Each number is 128 + 24 x the weight over its row's rms, rounded and kept within 0 to 255. Layers, rows and columns count from 0. Numbers have three digits each. The size before them is the row's rms in percent of the matrix's.

# layer 5 MLP down (transposed), 1536x384, rms 0.0727, rows 1429-1483, columns 128-255
101:138136097107095111127130110178119118162113173136083171117109130103118129085140114116134127157113125123132091135144134097138148125092142183148138076141133123120130105116111091152121139140133133134128132173184126112121093119107153123130118108158114144146102118140190125114171136166147133103129090088163123155116152151112122108153103145158108098144125162110153134169163143153150082132116
097:149121111114178138145142137101108117118126106182110149101119111112125112145117123120089100151139126126148123132115123124129132162112142094092155104153111127127098128122113104169122127165124079089148096118088122106164071094105150128126154156151140154141113128143126125107077070135081140112130134092145144121116130122139145080131122133167150173128171128134102159102149107119146107105103
106:113145130160085156110120136140120141132151139125150148124150147134120148119121136142140130119129078124148161099150165115097132192162113127106124123153115131115119137123160168142094111109117102121115097120142162138116126112122127171156166107121132125143143134095140100155138123135124174118149131122147124124091066180138115132126147122164090087128120103139129093132132122113076163137172
104:121137124094078133142152081136138120087129118102141119114124140101102106113111134186131125116129108160114104107134121087168126123127080128077159106124128102112151096137100139116076105127117106082122119142168103091125196102152128149111134115093148189080131134152111120078132137132131169136158169105090129136126124195136132118089120142089135128139160119142124125159142102123133134123124
096:111139140144159198145118116123133150104137148159178149086107126107101141118155152090129141145157094148116145152156138086125159117127132157092139128107149138152093126145118153173120115126151090126144158106128126142120143141125086076126131105120105142151148147116074165120142091146160154124157101168123072120142135126154103134158175116101096097119128101139138139120115123128160143105137
093:146169125123114154082198127120157150161115119167092130083128115162133103137107137109138112196126134131121139106132122111114133157145104166117138149164162172150155129145120137124143134106123145086122117130138109112095119120097135082111134144117154124123142156113164151156139104144120153142094123092113136129099126135150118121118108099137132159077151138121170130127163118157118137101101
105:142117107096096162143112086078121121076188183179115171108127107136122104128086170142135102148181112178124118125106096159153146105159165152097142121100150140120128154134131127113136122106137130141126127119119090122127095143140127114155156125106132132154148128112190091105140171124163131172123118097162118121140129131151118148130108149095137074118157141135119121154108119124113107117140
105:127097126164140141138094166125125104126156129108144130089114130139136074162140124105115142087071130133154151140110130113111122116098109140170117108098152121128096105159079124147108134108102152129088100170100113124149116097157080094137127120102121138095110129079150120124138138105158106178160122088149153139144103129095082163108186149109077133106120147135189153156162105143051122144106
091:093106159113104137129131112136112149138122131153140087137160123126133146122126091131095137173157088127099156089149103106101121090127115120074104138142153118092148181147126100112151097121092164130141115116129140131099151157122077122116136105119119116106091094158145103133094100100054101113140123106131066116135150118127116137157136139125153113169108140128113093144104118128140171143165
101:162120135146136107133169136119135141124125114135127138086107142124141121128103145113089118091136156102124144148109101150174136135126176125085091107175145140111143109115096140114158138153154137152082116130131137139154128143118148126114138133096154138115115160124129138147111125113168135125147096133106150095105111124098153126112105122128119133119101152181128086167096102094098149172082
093:134123132078113119146134101115128104170092129158153127126102099139153113164087116134102140098188148133113125145124149118123172128126138153096120136136110150157150114136130173113091090119073108139135076163175130136139113130155113137148135210128160136082090113152165134102186085153131120117141114131169134130101105104115130109111153173191128115142096162130130127130146144136096119171113
104:135121100110089090100112129075109109142128118106120122069087143100133070128120104105133123164126158133158117096144170134123157141120087126167114095140129123150157137117129130134126147100130154115142135120155136165126148076114159132141151097137119117176106116101130121131087132151093123116104112117134117127107131125162133107134116147168140180128147177105106107154138117134118145117129
100:153129128150162112138124109124110122143105100130140110156130094118125134101138133116114131149137132151163111111101105118082120174102110105109142146130104129118141169123146132150139163094138131067124160127176152122137138072092166144092148174106112152163138137134146117128141116101087156126102102158129111129127121134110168118151104133139105120152141125146084121125136123089108117108112
104:157097123115139146120138164134114145117177175151093118145147124149108148117101129124122102140128144126106131130120174139119105113136116138111141083112164146109173145106129145083117155129087102141097141135137169130104121116159147113121205120131167152160098099173098150087094123127128131065127122124107095106126136111142092082179102119144118146161113086125115079099111085155116126186143
106:151135101118134109157133142111141163134103106144081124179089114138084092167144124128112145139177102106136150122138108139124132116134168138121155136109137109133152132121117128103166135134122131151125114126131131134125129140101147150146123170124141134115128155123102130155100109112151089103127141128204119115093155098144135137160130126145154147114091105143121100136121167140110128067129
103:134163109129104119143185133130160107151177159155131111118130138113125115160092088116136156118102152117129134125142130187144128109161143156154152140131124084107111122132081151131126098152119161126134157106096130116177130121154127112129117152128142096131147150109148121149159145113126169124186092115085174137159112100121094106168123120124153121157139074112102154126124140088161187127084
105:160134094172142152125132126162139100129110125071147103100117157109145113127068161157120116101136072163118115106152096135151105114173165140148155107139126144114122107155107156120139149125112164067132116094116102111127170090078143142124146117112102142125180139186157116111155177175130135143132111123107170131111140127125129123113154134114117103118092142139103128153119127109171168151141
099:175098112140162121116187127130104106134106159157130114121111105144115192129144086096114098109108119186114139107128107131162112121144111133140128146149156128121094114121112133169147150161131104136118110085123110125143157101134149139147133146107140145094131100120139109120143117126112138125111169141108145096060141126154142109135115164100095133141157149108110127126158122096132078108157
107:156155145150142143160142155105131122091090139134144132093128127122129112123095076147153150091126144129215123110109104096122092142127173144087136115112105147127104108127150127126154153146116101133152143125134105126156114134110125154113137139101100137209123106117143149136154156116162163133149118073167138120101117116076113168164131138124126097111144110153130169105116097120131128104106
098:135186113151111121140164175131134153115099165095136114141108090154138164151129127170117166113081117147074180145163162127129137123143122116167134115123154132120129097151119179121079118131138148135107199083108139118128086135110141112153156094123104119132153148112154145126137172137145116127151098116137134144149135141149105140151136105116114119099115121088164124108120099104133131112084
102:152114134136129151110142105130115097109104163140140111130125130126141128153159129127156116159103100134153124122114101110151108098150133176118135114103169108125080127128075141145123190137140101113102152108091160175117068103114110101157118132144113168127148101130115117153101145183116137163125105100098158140126157106101141131097119139145120126121120110143149137134129114129118144122109
113:134128158150186120130135137117089128165103115094128112155119153099116143150123139114170141111187121171126094100157125114133085124107165118101142164129123117164131092110138142138156106137109162152145159140162136156136119122130147141121153114147124081110146087134185167128164119099149127145132107123124151114123093116130148146129175145153158133144127088151135096129117162152147124131104
099:165140103124182121164100154125127137144124120118134129121112122100105087179128126133098113148138114160137152178153150126124122169126122116113122144133133096153130146106108133118146109165171116113109119163090135085155102122131113105173144151168104053143140098105151102170145118139182139127114114105107101120116153156173124120108160132144125119127102120134141131181148115106142130092140
113:062129145114140098152144157167131102114153156150154145149127133151128102146123137084131167114111158162113150111122143113146144143167118153123167101057106142149104082124179116145111141148145145160129137104121090084089134114135158153104099133128118099162129150101127119153135187159158116112133154160101120108107101115154074161090117129113132185103078117114134160128113145117139092096111
095:154150100162094114122141160142186179112206109110116141145136102136157120126115144121122137122126127159085155103172114109145146140128138142135143136142122156124147173138099122099161135117115137071134162143154116090149112161137133137142127128132123106152132108106171135139112086086155141122108129071096119148096147110103119179093156117077076147098114109110171104167175135145170128125132
107:136116145146128165140135140126128125097157108148056110149116130143119099100145102172187139111146106142103102145159120125122111148192122133101150115104123079108118094170116104111141181125126163119138117112133141125123161108142073151114097126134116148106103094133113134139079099099103140117103073099152122145105118117140146110107136116109122076103101162138124205094114144097146099151127
104:163131067106124143139122131119085136105101139107169112139075134062094124134142145116158090142101129152128091131138131113135126157104125152159133099085089111108147108158108110103148121110146132153154122142146125132135130131109137142124126102079140133134163163146141170137130143135158141117118131124132124080103118119120092157132167158132093139121111084121117120182118146094120158129111
100:098129135138100109118105128133099134175090095107161097134091138079173102133155091090138137074145100121125085106109124113170139170160155137093133125121176184115147132185138147156177094168117124114102175146122166172136132112114141132089148160102162124124138135147136148084104124161078120132119116131122176144107110122141151133149112148163124111093133126126132104122106157163146139140131
103:170125100143096123102133126078171144090133135100108107111140160075137159123132086148089127135114176171126154127112078095085111139150110115128123061110097139124115118111129168101121130157101122137140121130107139166149120088090115090094127142135143150120124107115152129133147118117163135151089156108156143075123150125122184113138104126170154107089125118142135155145117115099136127122148
095:141091136150169117148134143118129127138121139117095151095121115141128137143120173086174140132113086146133140148124113098076127093078096129103108118147091103125114168115143139094120131167162133138118099122135147126129102144118159145143108117152113123132133130141125100159145122120128145103133130104145110113128110080106085093095146127135144124105157167171138109124096102108119117165125
108:167124170122169111117144171126108119132149118131109088104114115128117114157145100140161099138110166127121100119123148069139142129139156170109135145138123170154166104120142136062108129108124142127126099118151097142125130105125093087104129136113118132139119158123109137141097122129154131146145085145148142156130147107151130128194081124116143157155131136109153165146105156111119138155119
088:159116128132120082190134143156107174155132175124101158130128119104156121128153117140111183105149171158129130113097167093103124083099108156147115108115155149135140129131121108117130121130138128092157121151144113159112131142118146139160109118127136138122108137129126112122098118112135145167092111100114149186128119133133128142137140147104177100121074098135117150093141104103139130162138
102:204123092135100125131093121123077100147145155103144126112060100127098108162142100163136120146113124115147101113124107124145163144115159136125129159065129135117183100107154106139187126136105109123117124109095128158131125108080128152104135103140187105118139068138117116131098130066144123152112128144114124080138150119105142171123107131108092144096135132161123118098116149093135167175107
106:133068103134113107131132110110078146140114125130150134156144151088078148125117103122127098156150132149099111157145123087097110101150152136145079124151085166170142173137123123132087158137151117153129155130123133189122130122150164151150134051151182105154143138127138131102114130136132129127119112150166084125087142093133180122127127124130135140117130152136121132074119142133111095125140
104:127091129115167102184143130122140127164156143145063148145111094113179116150113125120107096100170139152173164171152120125143147098138107106104131126123116131127129121132105137139141108135141146145152136117113120145152094141142130138106136131118130102104106135117088123170080128131114159109128115131142205162153128111158119130106133100107138149143156174124129138163108105119123171189181
105:137163092142191102147117113134133121125126128154123113138114148109146126156128144125110126119079125105143129154143135111121147125126110125148091110141128139128154103157146156101105122122194182147149144125116111121142124153137141121118160144179127115122061131129097104134109131097125141128115100105144134138108128180133128115128148149122156133132134147142135149088103113094138162142132
100:112121133147106143147137155098096108125145111119128152162154100114132149137128130138113146092116123138110145168114107104108146165153115133149136094121132141130140135112109094150155123162170126136089121155155148105118147144122142158126162103124139066105136141111104106179136110134122137146125137149130085107121098132130142149183150133121129149131116110120155147161095114112137129112126
096:098167141155116125095137144137139129090124115097112148117163099128133156114143118112114147128099123125151133089132127152111140074159109149150151174140164170155153150161132135083155146114179130117180133123132178126126149163108153151113159127122130129134125102130128120153139143156155093147117119124136176087111138148096136145181170133105159116129166106098094158105146143100170117130129
101:132073127125121143153116126107140112086136136156161169115106099144138142130106110178077143127112121141153182164132090097142085156112154142094148087085095143117118134144117165119103160164077140165165137103142139111103106127098168134186139121121110125118058116130135125128122107147122127092118123129127147143145122088103095149131132114127170096088087135118126094115144121141175113157124
108:149114145141121115163133128108096140130108128111133124110112097128168149131139141136133131123125075128151124133126138134103117113155135121088122112109104105116084097113162138155140082140097149136115108099149106149147152158165148083156091133146136105139068154135109151123132120131107133165140131118137136150188142151108115142159093102126073139129123127100135152097104129140121165147129
099:113134129122175144098167108152129123100157125119104149109077120106110132131124138134135139077163125138103137167139107071138139112138110144163104122146081137164137095161099087129154151119112132163153138117104124148131084095110077150127130062075128147132130150120156124147132097147117144178126096123118123119160092096145119115080152110162168116124104142139144177120124100124136151138160
103:130216132093140115164137129061133123081165127172138106136102173103115122162088115140126137111133119158143098108112129108137192142128161091145154129117156107084135058161125141127100119136140119149121115212136093142118103089143148176130159157108117120125126133158168110150119123179152138106117111154093131079101121126128123134149124087159164136119103122125095167111126129131137133141115
104:097140171101134101148131148092111104068138130152175133097117127096098132094128135109126114102192127069167169133108135078146135104131121110113138108113121147154131132158131100121131116173134133106125122131169109109145127157146153140090135122129143164146151134110122130124158111163091128110110135130154167111116120165148146117127136082148099111165202121172159144067088133166130142123121
090:132133122136132125142148119116109159145102140129076121129137157144070096130144134141096100095146140101155094152151104140144134098097139150153113137133120155121125153115132112102117156109143127115177147165111169107127109158140070147069142137147103147107088140133144123118102168110097097127113125156126117147152130113149114127139161116132121110123110125112135122082150119170117155136107
088:105180148140124151127123225122120152065125109143132149117113116129129117116132081150092122144144132116117154078136142139072158107117135130109124090111152130126136133083115162116110089084116125144109143152133129145117125115114100157119150110123164120093134157138111127141073139142108160127132146144141134173130126138100128126103113126082134129096125118162154160163130130132096110183148
108:129126089154170141141109156122164139157139132084135108100100107134137130123134140107160128160139143175167142124107119127103180113116085167114140115154145126157122145150099140126115088148124117135144119158101095135122150140133126138158131087166069110153145169132181111135102083116103081134161089154122136112185125104165113108150144105120133131179150112151145111106118151141177147107108
096:110137139168148125124144168180110135095098101102106099110168125147127098110166076150124128105110087126112138125163125136093172108148144140170142111109131158138118078130112144125135128156132140122153152178128119133119106113119117125156117120140114147104129132114086087121107158142127143185116150117135155134141133123107119105161118148148134100126108135103143163135108166120094135074141
103:129113085167132098099140167097181095127102158104133124111114145124096108161148138101075146142126158122129102081133118128135074136111141088190138135145128090140149104157122111131122124142146145128147134135120114140114110144095129118157133113150112111141117132095133139186125141127122146125164155085136151099108103180180164108130115158117117131146169132151109105116114099116093121086124
101:149135117147110099093137101122148110138123158110110115096134167128165090114125102060134086165105140140146141118116080112106102142150142129148146138111150107115123101159087189137152090104136134143116158140051135127110134086148154148106154131127127177135153102114147122126111129128060095102126138110135150159120125159148134069125130138143133078081131126146138125165140202118130161096099
094:129168134120120108116162089115099120123083092130109125110121164149146144158132156130112084118128138118126159183134109161112134139126195087134164131132137091117102111160090133124153072157131105140142106118100118127115139146162160087161109124149097154133140152127098144098140074104111111163127113118082161118133137116118088201113147125106145183113126121126185128127095152129155127104102
113:147138076100103114126160124175118131110078173140146094126100204098117159166131124135107109131139148161135141102129129136080180143127143098117150150128114136112174116102135171132132094114156086149109147120118115144109087170165098187168131119136119105125153105110135161124124134112117104073164127167127171151131176142142144121115128152129125129096117183160142139109122080118092156115166
109:116132154106101123188112110121103087165108120152127128090117162156108123133126159121111122130123069118133129113131138092114130157156111140058130141082128141157167089126133116157115126124148124136093109163111109164157155134117139110115125129128111089112125138125163066136147086146115125102130100108122163142130164111152156151133133109141132171135159143081125124128111131107115144102141
036:132130150118143160137119136133137151142160130125091095097171105123149136158124154131121127085128233144089137138142154160107138130136109097108134171143125099133136083134089130059121158144134109152091126121121173107129117132096159080062161120094151118130127129110130146181148135101126153125088072104108130132092118127152092127113186129106124129156133112140147131146168119164125132145122
095:166105103124170151116165108150120086114121126117124123107137122106079129135133161111112130156154096146141118111141159117138106123121150096106136146139102080132168153121170103147066121102107130106124139078122110112131138136082156160123147131104128173146147107131141100117131122136100116113130144108102112084103132109149144115133111128167124142166108145179099087108106105114154128079125
092:137133158114091183103134105110122111119168161120116111137142085139125094117117158094128108106129180130110180142152120141130159077140070160097162075152077144095159137131141173089135138131164172134163151122144138146144117115100109123134124118106147114087084122140082125115107105113100122126093120118089153139126183142130169119095171139150145111104124121127134176168131098146135141120111
# layer 5 MLP up, 1536x384, rms 0.0782, rows 1430-1483, columns 128-255
097:130082134108122104087145103127121131179137126114177090178140107127172119116119091145114125093152087111094145143156166194133135132117124119144103133145092135097102130107135140127099131101130162111080164089157147124123129137155110128181160145145132164140121162117115128117145127141123129143130123140111131137127099115113137103136088103148155091113111083156090101160109108098109145102121
108:098172120080116192113122145133163168103083109137139180113127133114139165109192140108088140092131129130153144161128125142107166107130111151131085112126154168151092127121145104126099150126129081112173104136184156152118099121131115139166121103141155140115185146084161168138107145156119168132101126119140123134152139157112122114116153132118151115113090125125165121142157115183115120139125
106:120129116073136143087126127169152129120160146152144118116159144181128149119153146130138133145149149160110148134161132180142131128110138144106147118155118149086102135106119119133103159143120138115145120175120112162137142097137140107152087165122125177095142136135129148114140147131096105115144138105080135129131137163106102133140126103090095138111114131160130139117135116126165121159147
093:107151099150135172129135128129130137083163184153154123124076117131162125146162130126142139121136114118153133157132112113118120158121156120110144137118169181158140125121095118157146167089125148169149158118122160123146134171141138075140117123098144135128119141116135097115106126138168106156153132127140127108162132152171140126132127102114107075165110127152111075165124094163141149092106
092:073100092132115138091134128164097098123094122172142119109127117170153137142102138141125189112136139106134129150135086114149154114123107105157083108115088151133122142116168100103109156165115137129128116181168131117156128114133132133114144124160152147124131147135099142112167123179134053109122132128155153139124126142120094141093111153116128130144139149149161148134156125160142093127144
103:089078045079116112138109164167129098125098138129117144139101150148131167127119119129155136143155116107076121118140137130120128130081155130128127167110156123102126169127120107122098116103147070164129132145148084110138176115131096173128121138105125167092128159128152120117150135083135133162145167129116105150174121100126143127121142115117132111094095108117130111109125133130118161077144
102:130069091145116183135133143117156126144132126133161143137099090123109154118158180115139134097136107144156143136153128119121123156075161151161149172122153127128101118102132145147102120116123058156118195177124109113133157163140147132160114092129157152112101139115165128154134140127114098160126127093159113127131137130103061144135135112165170136142125140160154163113134146141138104148118
089:128151175100157087122083125107128077141147101134110154140126103155102177133149149089137147141182114167110162157149120153130118127103102131144092166123148138126140155126105122127130154165120136136127098118165154131121156125133115108141128155157159150103136188106104092120116134142099106124150125157124133125081118136091088113161154160116110139139161104118112138161168140112137089142118
101:137113130161115095125132089119161115093120150117146133166131140130160126111124155131111117119121121126077157141136140084131133123067133097136123134116127158125138128135131114124151144109172135157139164172141120084121161125126133148106113163122167121129116144154127105117156138131099103101160135152106120137149107108138110166135071148145159122096132118143160129178089129128131145117112
094:113133105127133104093113144077145134108140169117114119130121096150122149173113107107148136110112126119119122104109103132161164101115088101134141143119135135118189125151109099107140174100153157138120142126099136142128158170139135138107118112174118150136147126141137107096108120138125129116114156127118107143157133144118108132142088149112161115101167122117148144130153149180122139101126
101:150136128131133095145109142179112174102136083114122143149110115143160099123095141095166098162142148108128161153112101151098128154164126130136142148172107102107146134066132089113128117145109174181108140105130117147143109067107146107132075110104146117155123112163149105086119141142116115132140138115120155113136157169131149115136134117129119097145098155182106083138078176105114071128141
099:128124168121079139157135122111126111192134182103157180126140124123140121151157151119107147165120111115129178160111137153111106123084130141124139145122135168125098129161173115098123161101146115105157114163128157099113097150174103164125168141115119084091152128135122138117194131114152128131102164144128105160165144104093116110099127141124113159098170127157090136174196118143145165113095
101:116136096172135115114125071150138116107131113154146110140149140129154141145156140132133087126133128107145168131134143146156127098134091139133188091158109172106083117150144121117116109100119148151110133143192167120124084118144108128122126137153114148146131150148079132115138171176133137109131108101112117163177166144149136113097133111128126088157200122124098091124147084174132117104140
109:091102077112134082147104112158157139098104173142131142114133136142178132110100121124116160166145131155160154183116136145173139114083175147102074106124095144162141184119161128129159185043158099092119157186112108107135186099142110109132139123126121133125126145167109134117125177140187124150129104114113118186145123106128122143135153122113127134161122122140144101124187136136087112136135
105:119102124089093113121134150157125127134110149148139173109122146127129141186145123102102179117141129143082138105128159140135125096124075147147136160118117174126154139086150108125076147098175121148117153133124131100144127130139149130136088126107165107087112161125118116128155162149120136129164109134074145132148145095120143111142152158105164112118127132111130154167119137143140135083116
106:130125088137126164128099120143109141144123131120160141129140114105111081157131161096137130136115120144073146131138177130194123118157150119152143156100113149106093129121109149138120163132145109116107159167138118146137133105104115105172119112093097150110178137128131106093157178162135133141102125143093111160127103156124125117116129097093089120109131127165145113135118143151124174151142
098:130125130144115121121156134122153169190114094096151128127141113125125187126128111130161102114201153138165168135184084117124172108073089154132176137133152145111138098121154078138131078121145106091132163179175120074101124129157131112167150097149104139130188162099125122113171115145134109139115075155129150131129164176085130105146107123148138073099140160111145139119134117158120131127118
104:115139146172173163137099148161121183138132118126183110143140101152179115173157149114149161087148112067118128123154103130167130159074133114099149151118127109147128141128133150151083135127179153141097132138124132116119110136134137075110135124112094116114092147128126123116138114096135122141184151129106074129108123110103127108108134078106124109146111092129149153135113129131146095103127
097:123100153124118134134133127156175082121116114127197132188165162140097132120141113098149144089115105085122140121161092133142189151102088132162122137148096108094138136135136160098123095092196099102107117126147173133148163096137171102155119129132131157112121134113079113152102184147140136099130126129108114148140140120136157121123142123126163071131127095091157149083142135134154122115128
105:147113159073136177151119101098098122136101161129116208160157125152088128119143157110104175144139132160134125101132137149115134121143169140133089128128156136138134161128116125104151163087140124165098132128125157130144116122119122111125101108096121113095141131101089083156112130132096146110165192142109166110099125141150153079154120133132131139103119107114117161144121130139117132114147
115:149134143105143132142121140129143129113094127073107121139106096120145124163160113069173166130171072123129152137147147136144104155125137115103118141118186120153141166139144133130129126135168141157132130084120093100146152138137133132128141114116076103109127111169190123166110167098161115127147116099086110116137112123138141156131150158151085100150169101105125083182106098113131065087114
097:064104141137149143107110142141140148115118120143125110136187109108087125131147104129122103107132106149126130151139130166153148149147083135197077131112100134125131163135117093092135144115161127133124157155116171146153108137131163104160104135157097161147134133105070121111143129139139106117112107111079113144182099092109076119147143105140110126114126148132155150129161143159114145102140
112:110157111148123111127148128163170096106144123138137171173135091125164159136105138138106139153113149153115129096129127170169159121154096140121155121122073113147121092103169079162109145139172123129111137104121108115166117128159164126125102145131122144120142131166088129127124123115151097157113117071138122162088146153150070136089153145160129118159123115167125112129112067091135119136143
093:100099107167129074086140121166137139134129134130098195182121116139146123180162168109107157102158109079137134127093120118157139129093113129152129121065172180121134103111136161090114126115134104117161081119172112127126127112117165110141140163158135084153100233136121086111126099141177123129089127119143114139141145134102117150118131111123133152127132069153133122076169141157110129124112
109:149106104169109132115103135129068145127150106142135169186096100142131125094145139101132133126107101096094135124091120135117174116088097144139133113166099124078134172093146109107131136135141109155124192119083122116110098125101137137116126128137096171115110139139132135165132127135109082134125114108134098162127069145151146111094082097144103107117105135132051087114134063104085158112154
106:124121092158090116098156142135110094133117078141105109132114132118137138137141098129133110132103102200113114128125147131130129115133100101115118141124124146095125105151113143140172110093136160154145104159176135124161122091113180128174125122122119168146141133158150140141136116124166139084090149072085099099133126208106107118088128110089117107174122098134115097165094091097125111058107
100:110129152108112114090114085109144126134089107110162147166116094157135105122173099145121138132120107104153135126166090125094133130185158099100139129120145129109150153146127143129153092118157125132119187159103103130118157161133122149137103148175078115161140137129178138082121173128087087116108139159122094143148098136130116104150139116114123129115127160125136109126099123135130150147103
108:102143114149109099095107149143122164131130078081133142152111131145133137119139111122133148110131146124128147133127128118122096131185139110117120119144114125134130151118152166100108107156150123156085139146120148150156116104146143179154132117131123165124143121115148160108178159125144096154119100116125112119154154125091138107144144100148127128109081103131131094180155075125139105114171
095:111116084112103112098097071113132146151146147150159119131138110098162149138112158112136118126144110098123149152184158095136129105080152121144077150102127108135148128068146137181110141134122077159095149145135145151098120136160112109129155165132101127129156111108086132116105158114131141157107097134125149120106151092130117182139104159078137145129115128101154123172159128147133122073134
107:127146134111155133117128161172127110135110130134130156119081162153137133106155130117153074123140097135114107156125128126161162128157106107118103154160140146130124130113165100141137148139158151124137112105111141113119117127113114066104139141119146116131161142133105113153098144133173090110137074121097081146166113133118139125134116101106145116154168145134111095145101146147068144120124
089:126110116126075081097131146137129145146122130082170112124103144108143129133092145086144100172149136112104147083073147140169161148100074125107111122130120159116116128119182084131117153130109135170118059112087130082133149092170125117146124157145135107114121164145153137119116128156138133126128148114094097116113142136113143147119133092124137119100118121110107074133139111132100115085155
100:130140121133126128128111142163140148156119149134099145121119111137081134166087111142083133160117124111102142140159082131127106115116129124117150156118112143136134133130128151130158164076144149142173197148129125124122107146123164124134111122140114116108094109145128136128120127136149141105115081086079104132103117171147115118112087092107113116174107168115135123135100137143094154098142
105:140107146098126114116082104154102104127098127141056115160102165113100174138114128151092157119108139076116131163129111123130186126116140140142119159161148141126108132136141135134073089080119120140087138153092086146124168117141178154136175200154135124115106152145120114132092149110115101119122083128117107116147139096127129142130131146123119151136134138094106117114102130151105128068126
103:142121133130128131104109143122097135120108140116145129161136101122095138109135114155136151136139091135153119185117152147088165151136140136124195168144146092112151173102107114114103117122132130135115152121165138105097112128169161156111133113153148121148066156113135143143137141167156114142111120115098148138130123158149161126099118115142139124150119107107103113139170169143128086095146
105:100061063143155167126107136128116116126101121135153149122179128157125136107141140113154136115136118141115144141142110118104164155127153167137050153121149140106160148104127098132098142135090122153139123098128120125122135079178145148132102123139157126083121129118163135068181136141123072162123139139129089106106105110080185100134115110139147141119088147116167152119157137134148112087134
099:095125131112097135118157120127154120149137186144141141117120135162130125127118160183116142104159177144107119138162158100171169129097156124099139130103101118155126139133139163146097120086124125071130158124152161105114143169139121146156175166135109089137144135110156094137116120123161111103156093108125145124118127110104120143136159126082130100133124121191146120107165137137137146108122
093:119101136109136111090117132166168125158155110136165140128136157153076156167136149110146112153116161110138159138108128139145197138081155129184112133148131147108097189133122087135152085138131107127166130125108148102183117127133172136128142129110107137126106148142087140121164109121105094159090097156124122129128108154138134112110124118149151112147155143112175140129122139119078140110117
099:099092181125145135132130112125181151117142098119122160102107101113118117119119126157097104136177148092128129121129138135128153122126072114139118132128148105113151110044123102119137139169129115105166164117150146118117144149124106108103099109125120136119106166107165099133115131197130136111134151115124088085144132150122098102124050159129118105180132140140108120163140132183149134113118
114:142105157106133130124102166125175122157149133118085130158185131150176150164153188119129187112117120186156149108139080181127127102103132094151105159120167132157180138114194135129125106130113141148101106118110110110140179155187144070160094134160117107101080098105127180120159141151136133106153118129060162131106123147109106106097142100079099127129118139105116146115123101119102171118098
103:105136130137127123098119116133081127140124105086079119106103145119123132145121194123083087121151085104109118124107111110138163123097149168190136118135101140126098146106160099083159165115140099113124154117140164106155148162111107149156158142119112144149110094136112139142111130096160103120105089065115120150134115106117104150101172139155106107184123150114146147166115110123097121116142
105:108143123107127099147076157130153162127106139139089151155115116122129126188176138116130117121115148137095148114102143187112133174063144126140090137115130155117089145124120156130123159104157128116141143114118139089150123076139169126105164138180084121155141121113101095162136114113133151127116117096118133097120083168128123162117104133131137170126151140120122125095132081108096117120135
103:111106148117151101117138163100123128111155173126105144133095069118111150111156162108117089116156137075113120128104162106146165121114084111110148149162123112122128127142133046126128124127145146122117141132140118141155141166172123106125113133159090146179142126119100124127138126156140077120122093086134142146132111155087153122124135086142143130148149151173114115112139116168118112084095
091:132098088115135188135077157141156131098171157134146104106148121118135125130155108155134150153101108161148121132140119154116115131137160100121147143115156109118154083132119142153075132136164157129116106137172134140116114083137183127154120167110158149135152143158103142126146125156166122112160133135117152104131143126139119103159138118135147130143121158107177124114108127112126085121159
089:100126123106124154128123151137128105120106116153126171146112141122089110151106169130090141141183148113121132113120111151138145144133088120138133105138097138129109126070122103093101130140137144119102123123116129116095116105126124145183100184123116123121125110192138144132168140130150142106097154118093111161094163131150131157101136170142129112147178092134092138181121079184114129112097
107:103114109129124163150085133153146149101110114138134120151101072118137167144157113095131146117118078148086163146117082145152143110134100126098168109118124129126124182141192085135124132131143097137139110113112088136116146123143134155158109114145146145119098150155148150160113108124109117136151157112092097096152136124126146144153100152092144093110153149152137125104134142138067098139133
096:133101108119149167083127162159136133138139141124105143144112112124142138103113147117120124075138124092126130110147140130138160154116106140115119113156126168116142140102146146107133099125136148108090140143149110078121110127144112178143116178121133114116152115091113085129154155105176111095140124110153105121111143148177141156123156170132129091091125088130135132140096141134124113145158
103:110107128080157134099148140114143100117107119121128140120101113116101125157136114097114162104095131135125131161139158145126168182093158117117095122127160138169126159130126126112132102128124126165090121129119121148090085109136142129137104137124150137075065163156093157112136154123126104156163146172118104123124141143151123120158096139058102135159110145167126145094130122116113164141156
100:112095103117112181121147147113134122139107120143128143097140156142111104112135123113128197085112133161126104159139170131126158134162150096130089106105104118111092113127122068168132153130141135144106135137170150131155094109113119137116126096118126130069125197156145166107125161194160165097123114126069111111125163114114166133132151093131115080104135103099161099119133132140114141118132
092:142118103104140080104114136144171105175189128099149081180130103133142167151132120135110220102137135139140152128126154081097103086093113126105099184108150133120174156118160169111105145093130138114148136132156160134102157132129119158142131119145122121104149122119153085138139187136108116119118107113130151146094141124121118116154133106118156131149171151163116139153137088132105152125083
110:099102139175138121107131184147152133112134097135135114160154131110147137154150155141122164133137089172110121100110134136110148119140115100125164151117133127105165122095128129147120112113144077108135137140112094127131114144127097126143154105109097099106117141115120160130112153152094138123135112140096106126107169135137105140115110099082119120119153119100115083107156154180049111102155
110:081134121094088090137134133129142118131108149207146177126106188137095136100144100158157099120152103143176092124170132129121126193125106138093122148158121161098155125096147107138082145123170079110140116127150164130142095124115116129134091154108158148139115099124123110104105123121094121121108128118141132167167150179135139112103117126111162119118176124128101109114119153170107137113179
040:100110106116113119108113148127100104164120152135127146106128134153115113128140130104119113122135138104117146111120111147152116144126117121160094131122136131127137143124172138124120160093162103135090133119159160104113156111161107118132148155167113144139120151140085144105146163123145128134126134084108121173150081124135124069115113136122136101133139092111132117143097123157111121088126
097:113139140111120113118101123163170150154141108174072104103158166108150123125106164119142167123106142134126132148143131124159176136141119139177132114118150153124157110144109135133144116120146155134138105154178157111142136131156112088134134118147143110084131180117159145126147146123120125143124079147150112162168150111123068082102120126095164121079127142122188165138124132143149112154144
091:112161172109131160133166152099136150117145102108110144094147094147133117081144153090173118116150128106132152118149133135170136122080093163120126136160107118134155106083158134140147048102146120124116127096114135156141096135118145157150088128116103108122130193104101084122116121119094109134168128138148146095175099143102137139111127102143125110131113162141147090151115105123089106143120